Weights of a small GPT-style language model, trained from scratch on English Wikipedia: tied embeddings, a variant of Adam for these matrices.
Each number is 128 + 24 x the weight over its row's rms, rounded and kept within 0 to 255. Layers, rows and columns count from 0. Numbers have three digits each. The size before them is the row's rms in percent of the matrix's.

# layer 5 attention value, 128x128, rms 0.113, rows 87-127, columns 0-127
059:135141148129129139138101133111148135124095148160144128122145124141140152165131120132182128111101157125125119147091104126101153153105108118122125084115144113145116156136121147154125141149133084107101103115146130144177152124124105130128114112132140121073161132097114157108091087169139113154155060149136103155153131145136133102121160135141162162139184113071203158111159104142157134131104
058:100117100141119121100129100102116143132093129120121169122166157114151092114119108157171095113144075120137135060162149126107183083130134111124154168171117146117131160130121115145140104131076105149115114147135112130158163138121139126102121139115122122083096169125130143126074103108109078159120098144145100108129187139137130137106100120148146161115101152124093140123141113141100119123134
051:126131118128123160074137107111122082098139148141138127145171131160072107097113127095080157121124153107153107129137121101121090120150117129127109140063116104131092149130134185150123137125136100097152162105129140150131129116130120167135118155120149106158165142139146097153140092114148122142144108106114076192104151129143120139121076099157161096119179155117139097124109149127125117130132
062:092125115145138113148122104116134116145112147119082168151111118134072107159118152072110111154126170119086130135149146145123119140130126135111115126087116151124104124154166145113130124144132159155113137117122114177140170115125121121108124080138066169076113098130092160131172112124088138111103105118159121182154149134122145127096137102122122150128127110118108187129174128142158153159132
066:117115099113124125078118119120146174154110124118132126135142126122132090088126102147154080116138133105153155107192130090109100104129139115123153159186118137129137121124120114149164123140083137146125167127117114113116141122131168128098128126136113158092105150143126097142052140120138115123110131137147131167075139148126144140114079135151166146079115193104125141142109160130097131091131
054:115153125150148101095123157153140118126119126085114123160118121075146123088106108101161121140134130184141146190116136114139129085150159115138144165127128142128146098127162128138133129142084095149145096127119114148093062152125107114119098109138122118096189146118105124129097165133161148115104123133130082104187163132128113150154086128132105092111111144137109160121114107140158133119150
054:127139147155134089145146125120125141115137168147160112105132064112098179139133198162112095142161113120118126092117074132136126134148143133140157170161126124165114123136169123105169123111090149155089110142144122100125165133145141118101117104135146162119099087128125124122132141127163149118143115116123144101167122113127132093146118102125132121155157105132130145142078135135209155117140
045:140109106103131090095114158146136143138162134146103096141148141145121129084126108103153081121119178157111120121150115118110125085094134156102101114117108124144144067089156130147151126096147128135137149114123123093107119134117147133105114144125119093114163135159146059181127164164136108122126205110146160145085091107120111148081124116151100104128139132149129107137130136117103114110133
056:104107145180131168151105089122142124116129145082106122121091144118155127165146168111144134131128146180110120140142121128139103131108108110115119094074118133097128142122107106127090146116157144169158120118136135105138095124128178150150127152132122126141056131137112144093188112145076095107101135111145164120145092119115137135111190153111127125170139133140149128133151110152110081139125
051:129112123141119151127123150073129155090134160172155139121130124169143116154124163158136134146106111119095106152103136105125120155107115124116095105101145145161136147125092125136117118120165164120148152129090127145116115138132131153151108146137076140097150044088135121174085129144138175117131165115120171088061088137104134121126135099137098116084116118134134131147122142138097120120153
049:111123107159129125122094175135129095128118142073088088171103160106103099113123072119117191128111139161176111123124180125124106111134114102119103168122153126117141130135175123143122135105178126130141152117116135132091110136120128127153155159129114130082120127133111134149177116135104125098110123107144102146146170135130122137108107110144138096125119173107106172159108139142073091130118
052:144142138168138109130140170120132124154123079136140145170186140098132183128123106143116136109095099152148160128098109122114085145128119146142126155098158107151124116159096175096129135093103102129112150151125124064096116135127103116124117122134161120141179204128106097150152122117156143105098152103121067130139128135131139140106141144142130115149104118108151149123098138162104125100129
070:139135171140134113103151146128126113166161089200113116097132109156100117132106076117115171119146114096122109098139091160144132143118132175153138096181133118105144125171145141115162111125142111136077140116138141148094185120157121098116165122133118134143116114142127110113155148099110159115111113099114161133085092101144129105120136124124110138177133128157117122136117130104083167161111
055:106135155116137172148094145142141155089096112094102142137081143067155152150144102157136115119124132146090165092079116132150156105141133141131153161160133138133148132129149125059126114137130121135121126120118129106140104139141121148130079122135107114152116117149131187103135140137155123124117094140110117073209151116130142130138107123107097166106173135122102091143134122146158111130147
054:114113134150142124102123138172129111165143126080112130143125122078133117098130106133106102168134115163142129117163129125140125116135130166130125163133102124109184099103147126106130133106101150155176132118141119122082079137130112160141106160141128123170166157125131131122183163117133131118107127106115149063163121115121102177156130132093133065120086176139124107115123098096131096132135
047:134127148124118178108128121162139147105134147117135128106107150080163101125168138117139111143128136143188125155131167120095159122139139109116128129145100140103155133099100114104133127186145132140198120105139138166151107122125111144110138127138104168132131075168153106112046122102119133143105140147119102108128144146106119144123149129093096155074098117151085088121145142120112113130149
064:112102114115117129107116128108138109155129160170098120134152108138091103158116129136128126110117138153152125129161141127093122127123134169100113093130118148117111150116050140151121101150153095103147149144133136184129168111136151160131165124102115140180109158166126088123087130157141082152147093098151126174079127165107139143084130117107159160102106129146160119107098114110103126139129
061:125144134128121140144133129111130136100128149152129139115138111134122177119133162133163090132134148105123132145059150148129146134125151081119127108114139119159091133124152105121113121162126147104095105142133122113136111132113077110121096137138113141112165068091131168095120103122146152138118102157140107149187090125111130112121144128143095119162153065073177158126179133153176156147128
064:137119128112137128151132128165129133131131136090099159121110118150116128135131142093102084104128151152121144183120159117151106136109129149134131126107105109112098141150143130115083126151131172121130071164118135132099051098134108133117081131138117109183158118098112132117226128143124119138142133138127121151142153098128124124096137129133092117110144102123121144131119149080189127084134
050:119144120105139137141123106061120148136132105080110103138145154123109170115161160085119130150133112174112126149148094143086113094142132122122162099164113106124121137150112153111104133099128179154187108142132118091186135140107128111113124152114140116110107176154091106114144120124102120132136126144169103168127162109134138106118102139188170098132118098116163160143145127116104143115122
058:117111151134122144120126154087140136089121112135146116111107106149122141122159161133150133136142159103074142109170103133146146126127131153120134079125135128124145134131129069120151134089142129136130142113131118073124135137159159135122142130148146128111120122104142113130151147111142131104125217109120160053107075106108162098136135117128099140161193149124134087124133142144063102133132
055:120143120088120091138119140100128166116114145171140145129148083104093121113141184082099113139105092118139135093122169129110131092157142103109132153099140133156151115129151105136122113153106126124145138134130115147128179122120156095134143134099100159101164098152133137197079112146152163134137109144132116091127153127099136105127055088129138079140147106117142135142119137154121122144160
061:144114144107101142116114124095124129117113154178140160110122102179154136132123144163171159096107180126117100167119131127141121177124104130112113089107160111117076161076097124166111142138167126116107120120119145179159117105122132148148108138111112122108121099109142143118108089161141107150142087130118135147131090146120147135126185129116139182145189092110160139133139129140117140136109
052:123137158161122145097147117098126087112128115120140127121134138130121107155127124130072164108149089104140103110132125105148149143108098150167109083101116081128126153148096137144096130120123143149138172124119135098137167114153133135143151133122133121160051146136116120121222107114115154119099123065153144122131128099134155110150129139118150141166122130169080113132098126101135146131096
067:126116114130116099138128132101119125144118094127136081152179128130134126103106110132156125195122116149146114140124120150108143136111133128121115074095160120108174098133150136109115155125113121133155113123132122120117085124127102132161119155134147070055130188121112092114149127114134106104117122128143132095145090140123116129135169137151134115125114128113201173109132094131049127146113
051:116118107161131142082135146125145089139105127091119141156099138115131095120116113094138168130144143144164124120158172107100124109106109122116108125101138136110134131123110113130120171092171170133176141135116127121062088133124135144152125165131117137156142120126133083132165142113153114114080159085128122097137147140144142134160126119134109114134095206137064118122133128140081097094147
056:141120101172105150129150099091121111117138148129161159123120124161127051117117176110115180149115111093166120126162117113119128116168090126124114114046156130124090162119093149175129121124148145138125143115139156151136129115110151155134109121130108122129053142126114119139142115131106131126136148143112141140063133142123130145122163127126130110130111148125071136145081139118134143093124
057:127126155148126141097112121100147130138143116141140117121110118141137141191150155164121124114160092162114108142056085129135147161148112131151137104144124081132179131126098138114097155115159149141134123122119132127153102135137112124159152125122098118207107059141141150139154111115141132118111106112127127073206071145114131137124154120120136136157135127120132114163100117130118116143118
066:136157163139133146134158104174127116104140145115113179104122121129132149167125138138091127113121119122114132180104109098160130163108121147147133107126123130130117136136130143107110118146142150128096104130104128120125083116143125102140106120119127145204142078103143153133190159129148191134126138117107144106159112097126138139108141121102107134117121084158078140104115158093213121105128
054:124122155132129144172120091105124142093127133130110126122122133110151158136154137121147119127105152132067128121091082136121139144099092088103123128096129116125124143130130122098111159116151136131137128094154118071159113133145155114125115136119145107079100116115108160084155090168086101127141095140118116128164103131116133120108158151142136134158186093107204167133189119134150102139129
052:129143071141128116119150134130156101119139161111115067106163146134143130119126123099074112102136156107188140124153162075131096121131109150147134134120108144161063109098175168133106151128140120116101144134163132143105133137105105122104127119144173130188176155142144096152096147113136094148157144149114106128083144130132116144124148136141144108147156128095117111101152137132149142101133
061:137125152126117153091116150060138138114156123114128098159094088117108139161106097138122155197155141097121106147120132146102119132087107119133145109090139108143145139148131116100132120099117109127161123130150144129116113133141132167167132143132118126124154168094128109105125087124128141120099169135123116073173127117119133120178125118118114042134178109096175128138152134110114147150127
060:125144108125133147149153094131136128133123147083135134113113150111124082129127145083087173097115122129160132120139151100114113118143132121138133171108106124122087161113115133140130129181123152135142139128122123137163152122108133120104120105092127147176077098149125160147115094169072155145154098150129111193112142160125145137120113157155208131126121142134079141127144150123160124077126
054:106130126089108155073108124073128121148109099129125153143135136140180156144135114169142104183145129159072117151117106162119124122113115146148146112116126103136141147133096115090131105079125126135154093111104129108142069114119146146129126128124098091163131121113121147125135128149164095139123128148116153066203112114109141134149113115153094136123140164115175124120124119118083136111136
057:140149071089139104140147136163132121110135115111121164132133162120132108102152112145117095093112126139131122126116143128160128158123146130123096192225121136112113120101150141139144132122140152130109146143113111110142149137122153097124109155122133155144114058163150166130093153097147152160153146122125150140116150148135115141115085118152136144090103102136066137139112151142170106101151
050:128169131111133092151142136134105132089129115110133092138190082145140143090139162136119073157088116121138142185110138114130097106145144147121117130131143115164100123108169151146138149104139161106113096139129149150103117121118135111143113128123167125144178141133119108151117136107178114147194175148105112139059118096143145116145143109131112116123133101133151143152079139101148119098133
071:094107121131140135122102143138137122137115161054101114134126144072115086116130142098094156146131134184085107140174130089117095131142106153101130146096111117116162117086134125108115148111122141130190150127133135147090136135133169156158134145137119133084142163141131121141145140168142133119133137112163132091107146116134118158135108124109155084077090156136082120143149099141123090126139
063:151129145112133131100111148160128130116145126115133109139103118148137126120110098129159123118097124176104162134098130123144109124114145131121123142115131106144171104102117128132123129080132107088127074147097146116114024150150139138138099145151140109172173116135150084161164168124207142124151159102102132104152116109131121143125121141126101113142123125163121073132085113140144114116118
053:144158097146111117135151115106145140132125098181159151147132118170111124152119144128148112119140122063163126084089151137120158154117129126155144088168154121149104144192073136138134117154125139134090122136111118153144188131125113118109169100121129138124105111134108112145062080084115104140121123147146115148112142158122131079105128118150124183123149095115123118102121131130114144143133
055:119129111160102137149124084092122139116133149156145143107140111148152133159125173160146124117116159106124110118111105130102153142132099090130138113090123138128078154123110101132118132140128141117116152110123111128194169152141120118115156115111126129091094108117096158110117056155078104164137133145149122122155111140108136116097098122133149172160178075094152161094172141146129131159121
059:145143151132134118117105133139127125133113091138125127146157122154128185110121083146173086140135185136078142129088098129153141156081137145098133110141144097140135114123113131089115156122127098127115101126136122118100090136134092134112126128144139094113170100089121131091135144141179105131103117122129119132141096113127116125112182135128111117115182123112196143122188095169126137178125
# layer 5 attention output (transposed), 128x128, rms 0.1, rows 87-127, columns 0-127
071:107120104166146073106123141159125107150132149114144127116110149101118095051108117135090094104122116131135146124164115112147110107118118099143153122146086150134127090120154099103143168119167141145118166147124116137167131133145147151121118167105132148188129115138107135152168145119121127086143135090115096127129142084090158128132140156106135111193099137150107139182097138151129111117129
047:125111126127128135137104141139138112137148126150156097120127107125138123117117118139079135144118155148164115177078137124106125138164119127116162082091112098145151095125133153091173139150144116117125148118175143120156072150154136143135147120126113122159116080090095104106151123142160138087174166109130105157109135069156075094165126110096098130121115126117117165146147172116135151150145
050:113139135137134085144128107148083107117105130126134091142140096159162151149139099140155169118135100142090136112096115154120114132133185171121129144168123129130154116151143144134112128125127142145091087162171121110131139094123147136122096129115140131088118119117156113148113154138149134164118144152114134087100119137099116101151126162078048180154122128134129107143141094111152107073167
065:163110094151108130112130164139176189133108124137137146137125167143133089086152108140125115149172127135196161133139138109157132160114095125123115096120110135115123150115095126114117165154106105126143125118086144086115097135157117122152157123134151102141109131112126139086114127148189153107176129141145111120121111136115114137163127127121141085109101175169121128128100073142097089129104
058:104154130148137091136102133134097097105142117151166101127127103137151142155120153134104135105120145155138113119066134173108150132195147156137139115087098086176157117140120166093124125116145114127129116123198130123130094138117109123163144118150154101115127119107150119137164126122108094156134140114104115097150111126137088116176136097118084140175098138129105109104148147125151142156178
060:153142092138118152164178075151142152109135122159142128177119117112127131135155116127116146131160168086115123129145153109118113113106099144114116104095182093079138171178099147115135136137117140129118144109170122094087123122115117108139157112120121118112095100123186109138149147133108115134167132110110146150135119156064070136131143156103156160099099132134133133152144096142127125119107
061:147128136117115163118075180124172123159127101127135153114090168076144106106097115138142135107107119129187120109157142120152142121104134075125096075124151134120087164141138118119155121123142132086152128110108130128116096158121140135172161178129083141151116177125124116127147114085114108119116108146143089170111115116104145132129146126151183111133099141128124145105140134140114124162093
046:133137143137190133184171096131100091112118100107127125111130117157140169154168170119141157105108121148107125126094122155107145115145136118162138151121150117121127130123099086138078090114080127132147117117148096149142143071087098114146102125149146121090139099133168179123131122140095117139111108112077108112166129174141147152116107129136129126131134121086115105125130150146133160159159
068:137120100112137094119198133159122169103141164138117132142128121178125110104168117119114083145133153102078104129084149105149135125144115147158134176147101148118156125083111074147099163166113134111139166154113119159106138113130114103095124084157147144134152121133084139131111128162137173110145149175096154129142144114145126112120115108118116116110138123114104129157074096124118143124136
048:104127133139132097140168115117106116147117118095094131113114113100090139119162158106130149088136108139129182106105122154155116146122143120165130163140140138108107126091137112132098141108085133112142099139103120122164184111112085112112100118095163151128147160152134165100140118149117125170092097100104130113158133146144206156074147129146112111124157129160160091116160137128121116162130
056:138107119133109133136196072140136142087124145134118114146168116162148121145166128091124131125160149113061133147102125121141127154114120158101112130142116117099166135135058167140127117172098127130136129149139102113112122091156108114109110070146150121121123121129146099121085144166154171172161156169118160105130117138103085116143135122115096148114143134135131123115128092103123144107152
048:113172104133134133153096129153103088131112184120152091135122129123166125124119121108127112104110188049106112097152097142120116118145143111084112130173089151114134135158138138121154087110155137158129113078154133153115131091120130102150167166118113141120114126153148097136108133095119142147134102170160162102131128160124136134129141113119141150160140103161128110155146151096161112090149
079:138123134083099168137079161098117120143118115087124131105135135124151140167110161139154138147102083153153148130154145117109141126150134091096124133111107136174106127141137163131141066105119140119165109130088114091156099152122114128142115147123139096126125168133148130114097107118125110162116115147196125131121117175162137121131132118180148110085138126117133117062146189112132124115141
056:169116134169117117114198095119138145119165125148137102117145098163123109119145122119082106154161147103134088141178122097133114106079105098124142116120174124090127145115121098142135163148112147080140138111105127165110134133159135124115182132121132163138118082123109092134131125114118134093144150130123140186127149097087106150110163149098142120112099133132137165130105117127121128128070
071:146129101087099166126183108119114176076126138157129125167133118184126136164158135112142153137139162100089093147083152121121119110129128159142107156115167100090154179151092135143114121152118139108128127130139126122097119135097119096119146088154133106103099116130155105141079148157126156141136136160112166141124110152141089123115116115134101170071157101122115132138135109134142140102132
040:098110173133109081145174068103134117125146119137134119140129085136104132135124136176107133153136122141089123155103116124139135125141120140153164162108160109106152085108130129144116185116100125088128155174172146102127134151132148158118128088120156119138139110089128141139152131163174130134152155075091172144145130091125138121125104127099080140103132152121142111112120104156118099158103
080:094136139107146078119157110128086110126134109121150103118133104153129163136130124169129138116129115153096138170081111153116136141156148146141162172161116140137120065116144137141104157119143121144112134152176124116151120142125116127098098093146173094070118084107160148144137141159151119140123163134112132070113107113154160122160099144118078132159148139123107097147120145093147137123169
086:142110119170142125126095135152162133152131117113135152114108157084134085080124112126111121121136120140175152107191102108152111108096092092124128105105120137112106142108145089108138152107112132131134139099089128138148162118139158146153124173089097147163127148152110140136152123096126113093132113077123106150136159131102150154113138143104179110140105158155145143165124114173112084147085
069:184147116171134149110134083122145171110125112145142155179099120106122153134142114121163145176152129109151163123186135128142123120099125153143121114126171151099114153110109074130071127130120103150114116082095124131122187129141125110144139128124123103077116129156146141133087140115138127085120121123119118117108128182129113169125116157105154102107131129137141135118137059131121119121095
043:135128126166148124123091102178143119122117198148133144113090144123148092123108104122129100111118138100113136120139148123127108121162082167121133114125101166130149127084102118119125133146152099136098157089137127182104115122190155132138133124118124101161150114141039120139153113119127146084139147172131126152133143122169098133151160114089134121135116151116086140144086118121129143144120
060:145159132122149128154115174116119140138143129112104120106148179141140110142135122126110107098090091140141110111103105144118129116142140094158099158113114130161114120072134103139129105124118145118169133143110150161122112122088117139149120157122116166143146151155088161107136111116088139132078077147125137154167135117166171156080119107172161094120104105122104112092098160115111160176098
050:103102136126166139133151091121132071126135085102135121089133170085131114126145114199137162066182135132134148123108106157127124141106122128115118064158128137108104120147123184122162149096117139084116134118133124099127123127109125138149110128138132151135115158113128124104162130119153108133151118165104105147136128084081140133131162158143107164120085173129123141128138124124115096162110
071:094129110152164061114137134133133125155133129119105120122104126092105121091116134125122131104117092163136159135123125139121126122111141098130160138141096160163098078092157089113090169139128135132113135162101134104170184139119142145087093129117173162138125137150129153156176129128127107099110151090113102117114152115116181146105107173131149079175106133144116126157135133129117139137158
050:122150139097109151113088129128132135112122165134121121153119099130122143153110126106164115158115124150083103124083143129153124170144162152111110179162138169150131100102140140154121137129163128126122083152101171117116108152124135134133122089153146117126129168123106098092063125116153148144108124188149163116083096138139123106116140077151106128131178109109135116090137137091125131097165
063:120140078112136135152128124172119165115135183116077146135116168141141129131166123096117121094114158111073139147108141109123087103123088156112111183111092128119160130125080122128131089135136137189113143096127117169119172097078139108130106095112117111143129103152114154142119131140087140107147141112131137117159135159146138138127127129129151134142142099113099128182109179144144124115128
062:123131118108108132167173093134104163086138135138118113177146123168129136161155137114124127149130141111075111128058114141145120149132147167133117151145146113115168131123090152152125117133090120121129121145154142098110127102119107106121143071143146111088117128133163133126085148158141182175141119151093177119145105157136092140110104095103095153099146098148144096129137107096135128117152
054:094158143102118120129132125129112136122103156138108123179126109120133170125114129119145112102113123150083132134068164136151121187142182165120133164187091160139139083117153132142107129147125093158103076168125148093094139125157130126125108107138156137110167123095116132115129146149150130165103123149118111078119110116154118071160103116134096159137138122138145118117147127091118133143149
048:113108154099104101114162120141139134104151165117083133094086114144128105113129121160115133157113138104101096122142138115175098136080120117126132185141131170094113150116139104141120179137122159069150137154078126158104172151116164119097113097132145143126122175125082108144114110136121149139118141137144177164125148109122188127090145112112112117110159124135142097126126153123134114104131
069:172134134133106171110109124084162155145117094133133139163079099110113147129107137114178148166136113109165148101171154110160139130095146119125118125134186145100083154139154087148088134112111126111144101115083158122117167148141094127118161143112125124097107160152149133105099118110126118112098109138160133137084139165114161126111124134152156094103152129143162122111140082131116110113101
067:129111102157135102107150145169129130136130164120130135106101139148140082058137113110101080120139135099131121105144137098147116103119102109144130115135092145117139145101130077123133158160141142113133167148099100180135135106145130139108131155138116169195151121155066121146141126127133160081146148159125117158143164088108146117117156126115141100145112135119106150167076102167119139124119
044:147147152127149111124080118176109097127122101128192155175125114124143162119125162122173141093085131135105114108147106166118163098165186132159133134156141108073130101167107137142113110131109119162120139117154121101151136089136119137140138158101122130094124111124132144157135166101113111148125100132130102099114105155124116098140089163112090168169098130136121120140124097136152102110149
057:098152111135125082160185102141113144096130176118115114121181168121116128127165109093097123069121101131060131142107110127153069122137134132124100168154145166101136120090125132161132159147115149119133152105107125129117133138123144116131103110130125148121139117146107130146099165122116159173119131134108186143147103103103127142100162160121139179145133132141096121112110119121107106133086
060:101110151139119136080090108142124111111101137149153131161114077140124142121087119145158112157165128111130131096125141117144138150151147163115125107156108129150143122151137162110131181132158100121099101161127149106104110118185122146123139117153155123130146147108107097128142142118174126120137149190112119099090138106115068087158131112105057139131114172136152134149124084141125121126163
046:125119124142145086163165124150107142102154159133104101090101108146100116125154109122070111134128135105138108130121128126131075155118103126118155168137162159135120151095151089136129155147113139123105135095123116162128160161115124086132136140139146146112124097130104113149135136109100163119092129105111115198150151090140148171074160120082156126123141091125098122151134192117148142129111
052:134114175177114170117107118083144125152123079116130147122117096133133122144064147115144183172132135131194137102127130142112193143120139133141142067104182083119103148135113114116117122117107131095148105122155156126119136108152118139139176136115124130130108143140150096119154101127130109108124128124124068113115149149095112126129113123110104097124110160156173141118157102122138149127127
045:133139152141170138127114090134124073130129120118155154116092151098134154133106137098171168076123134139107149102166118155111136154122146107116114121174158137077094119150129127135094066105114122168110127110141101136120177113132136128140114160123100124091158122133140156152159161110104099160080102140127088093137125158127163129126141179123143157163103126101141101111158131133152132122130
103:122126108111097116132203106139102155092130143165120122163144112194121133150153125123142139108149162110080104156069146136119133126136132158145113140155138107095169143133068144150106158162134131122110131159150113116093109119112104115108130070166150127121123106116120100136105136171129163152155150176099159120132108125138110128136122119117083156107142102128109121119127091117140152109155
067:127146134114137156155182093116115123123127108125112123129138108122116180166165137110131163142117119097118098140153131146107126108129135131139132146123181144098076152177146087141092093143103149148118128121144103159125179115078114111122123122120128142073135121129185146145107125111061106157091115106110149138134133166129140153088127162138142132085134079104131131139168139102136151124127
073:134127158145136116137046162122141102167132132107139128095119148077134129105092130153096118140109099166164157129163102129145131148119117096110150106118101156162104090104179130104172128080138108149140120101122167117151121140150151152155131158091102136139136147123131150092158117098146120118126112081158103139123117116140152123132123113106151100178120166156153124117142169117127103144102
067:121124137153148065129102146150148114132127151105140120114105147109126094064113102138086103103129123154146143126111123106163131145112131093134132117151091152142132080078161108110140184125149120129142132156134143143137123115148147159122113141123122175170150133120077138120171140124171152072140129132117102144120147073104163121139138118108134103193112158143121140161085113138115119129127
067:154114090152126126126151164159121163149142123120111136103099151119131091108151145121106121152118116122160134121182121120112111072101085087161132111081109125123115174122118062122124115126135164137134171095102096143169158115101128127124123172107111136153115129187155140155122109113080135104145122086134121154156140156127141162102125142122171084129120115133113126165125150163135135112114
# layer 5 MLP up, 512x128, rms 0.121, rows 0-13, columns 0-127
106:154096121145137148115140111157119098169131129142115096072165124154150101062125139109158107141089134154047128163132163124142160175195126133134128117145131115107145161128111138153135095141116163153138110099114126140167136116116080137165094128123133083097169136148121115108132091135159171150134130134147145136122139095123120133144147120134119140108110096137142155130104153102129134125120
098:148107112157135106108142088123124129133140075092128123140086123119109164125148125134114067102100132088122169147125131150129119103137143121162141134149135125132146088119159162168142137091132132155113111136124141089150123134129106157124136116139119139122159124089141058086126123125147152120124101110121136187123133126124119101166118121068119115116126093102179124131133186174121134154075
099:118102116162154160099141086128128136183125100120071123100153154153187105135119118107103116126151146147148172081120140117105115145155125130106167134108124137113122124148123145113134097138139101148123101137134123122156106129110137132125088121137121089111146163110085130098114100110121127098132125114186137151109115169099141146098132106145115134093098123139120134117144190212129144100149
093:115100111116131118097139168110110129120117098141117137119103125131137201104111146099192157116155118107111133152148117099116140152155122157129109110086093141131108136113115124105106155133117134118135149159116159098125126126204113134142136174109151143094128178063128119082133156130174154100111109156121146151113123150114117135129110131140122155113160132148096143115091099167119097114165
100:135125142130128116095138127097138087112139095102138137127059133127118149141129123123197096155135109120133091123124103131106142137127118080174129103153131128128136104098158130124092137153152173142142150122091161114137156128152123118112171164155153132131117126180156142096114153062151148114129117153136170190104151119126096113137111126147125100075116166145146150128109122110118113149117
107:142132158067140140134099130110136145139138118148134164117117139134128140109079116108107145155130135142095141091163181123141124144144127113104136146097103113118148105099125104105142083118137119097129128141092149094142136149160146106113178131103151115103070102189150159144157105113159115119148130124151145109151127108106138132117122092166113086105163184150100173110159122113122110115173
078:131148119111145118121117097101108128119101146079124176149150122131146144132161178073147110083095045161119158141183136112094140126163136094148153167138118170186146091112107124193114158129138114101144112151124137109119107140163124171140146143103154112115123122129135106135117139138142149111122164124136139120141131120109138128124115097092115100104131130153095151152122115129131104132148
112:127099066115152169100127141121116136158143142094101141112118137132121120111094129085127127154113118096090125080141106136109134093144116160122146155145115126094153122128131127098154067092141151160139102117149133169131134133118114146122120126120151145190109103191162131115115080130093143160159111112132131134131114107127111109204103150151103125128176145156162110104127133125127131109109
106:107105081154146112102167103107125130180104136161085150122115105144098148130139130138126092137163109155114147079183127129104176141113098138130150119126126196164104143153135123091155066097102110146145159116145140144151158120171119156144111118097145105125124119118133148119095125115087139069124130092129094156142106104112122144118132111121130110155128142143093112135112139158135124129151
086:132094110169126119116145097103117100147092124149082147115083149112149142117146104105120121092095119178127142106142112135165101175135106150123130151104165158146115121117106143117138090150155146137126158142113124139178146102135134119105125137117086102130094100111113190118145128145164150135121107164163137132098138143108122131180107128118088109134137181171113137160161157173116129103111
093:168149106130132112122151143139126098149140141165147176112132073118122153121122141086123091143141125150124139153125141098126187157206131122128119150109092127131134112121113095114117122101127130136122111139101116148164120146138066122124133166132107152099137123154130092101114140132143122149122104059145139106143097123121135153121169063107176145129106081152119163136138162133146111136137
094:134150124111141106130179152110081140131137106138171151129151118181102136066102093140115158159117166132128120128106174140122167116155137104134097100125165098134143150131163112134136131064142136110116145155143128081085091153119097115141117122131126173117152078160149098101120124150096151136144125082107138120147105071110129121090131130136128142131161134101141141104114114124118140100133
086:125147136081139162113148123100089128189123101179127136088153118157153157131124121096145084155124155114073139176122185124126183152154095114132107135127117139100166142139122142151127103137098154109103145121112126125154105121127128130146120149136103114079133099130119115120149153107143183146109117154145159163134106110120124124107108078148113162098127096113143178133116144120115156111129
110:136148124141129100133131113167067129130100107122158097123129118164074114097119089120159113169137153144086126149113127123075144130120114076182135123134158144131146107115163123143131126081088098177098176113123124078148099129133132154112165128114161104103108123157107154103122121107159133103122141113128144140146138087129107115087153139159133164144172107132111146116155135147130125118139
# layer 5 MLP down (transposed), 512x128, rms 0.0989, rows 0-12, columns 0-127
103:111144128114144075076157108092119165126125128119149156117103127121137153148161093150143174116122137117135108103120118135132110123119115154100147128117102117133117111089168131169114139150164133143106160124135073105112068112123145104114132102132122151176152076135178152134071123137115134108115111140138139111190098131136155155144114130159158118159152174163097131131115129125119118096158
089:133149164112120104089099163119121117092123103196084111145127065124139141154139129133132127151149157142125161142097136159155162114147150147119123137119103135136103158108127159123132155121063113147137125121077197133103081124159123130137089131173102104109139147150098143114169122133117159120109111138116110097124090116156158130085108125146166103124124152138104146120130102126113139116143
104:118125185098133147072120132200101145134126146095170133111111134115081114144133160136164108142109117118129128169173101141122107116126114105106142121112145139109133126179146127140127114097128150123124116171094135146095106114136152120118116091123145138172157124108145127187101133134103124157131193119136120099097147110100109152178129123141124113112179145143090123117112113108117084123139
089:143148133112120152166133128135145134114109113115140123116140154140105144144143132124131100107116102131071163090167120122149135131082117126135146138150099103090117141147173102125140115137156127118153122163169142096130049126102085161089087186180095153185103135135121150091110164108174149112141093112143131138117160127127143116099131131128129135114123093130121122133153156132125167130101
104:121128152133127146140159120130138141110124142119160130056134165125124095081161121118128124120119136149083155109133115109122131070165159159074125120118112103120115132119133127126085133169155143095133141145134124132121141103107150098172114127097131074166120102109119116103138113158120130149135135109155167086117133136092126119095107129192200151139132123160133108132124117180127161127117
107:144117128145129100133140173150146122107149079156137165143099136133118084127139114132065125160126123138126126089091131110091122113155087102111096144100113116140118104106099175112134143122069124117123140103120131127138107129134181107122132143077150092138094132118101180119102139157134125092113167152173132175151146136138137124160115170125127127094146107166155127110169156146149116136141
085:155167150157126155102111095117110113103136075092097119137112103173140116143143145139169130115092099121130112174099139132104158105184131098179126116105139146118125124151130073126121146157138090136143116125159114121153131151116138114145140137135141132104142099120098121170121122112121157173110085115099122098161140153149152125141142133087151093116112120137187148109124094151076155126100
115:108085100157146112107093127136142166110125121114132097131160080112098150121112097133133146130139119127083132150145068124136160130140087117132172144098136142135078148114151136135134141125118100105122154131169146136092138109130119130117187130130110133129162096096141142117181111149103106141165106090172122086126111151154100152169186169114147136108165121114122139161140143111115103113130
094:140122146121141137074139166126157110124123136131139106120152116122165086140131163154108123123137118132156068104086099147124146102129141146123148101117110114116153157170081113110119150106171131132110123139133056120097143135129125105139113111095141132161113140111155093108146151162158094113116137206151160152106148143109123122118118108149132162186130152137139088127114101119136148082117
091:139130124098159159118096102119165108150127138152127166152147146140089106133103159148093098146154142116165118108177188115154123198088137133130125131116145122118144112113104187099111171126145085144136119169136169100131125103156172121131080124103103127128114118151111134122116118142096131152130102131154105133133093129126100148098111107123124141146128147098146098096099128120127132078088
092:095146150122175146146105156162167126130137137153123107122136088131155148120115094106100094128119134140116090119085091153139044142119143136145153112122124156113168131092104112136130130113144117129149129127110143078151125139139113173149113085069138097113107156119156073138122186122127125138181159134129150095146131176119142136129124162128116114118096140144136099142141129109113095134133
087:128121096147122162164136106173147096159126131108059120109124135121124133125137158116135126098159095136081139106141133126136075128132112139130138146067134126167083102107124187124114111131138130145117131125131156163154165111131123084142119105123112103144096139134091180150115139109083129113118127140181137158126118149148121155159131141163138115121146117180104102159144181131127153099126
085:109142152119061164124130109143139097142139120132132123136104129112153128149133087170155130108150133108176075082097152147174135118117144125108135139114129113115135131101107126103141174129123141110145115143112061125122084094135149159131120131160117140138085135139147128145151184122118098130117145135094149166092146126156169099116114150148185126127126103145139083154153123162118114138083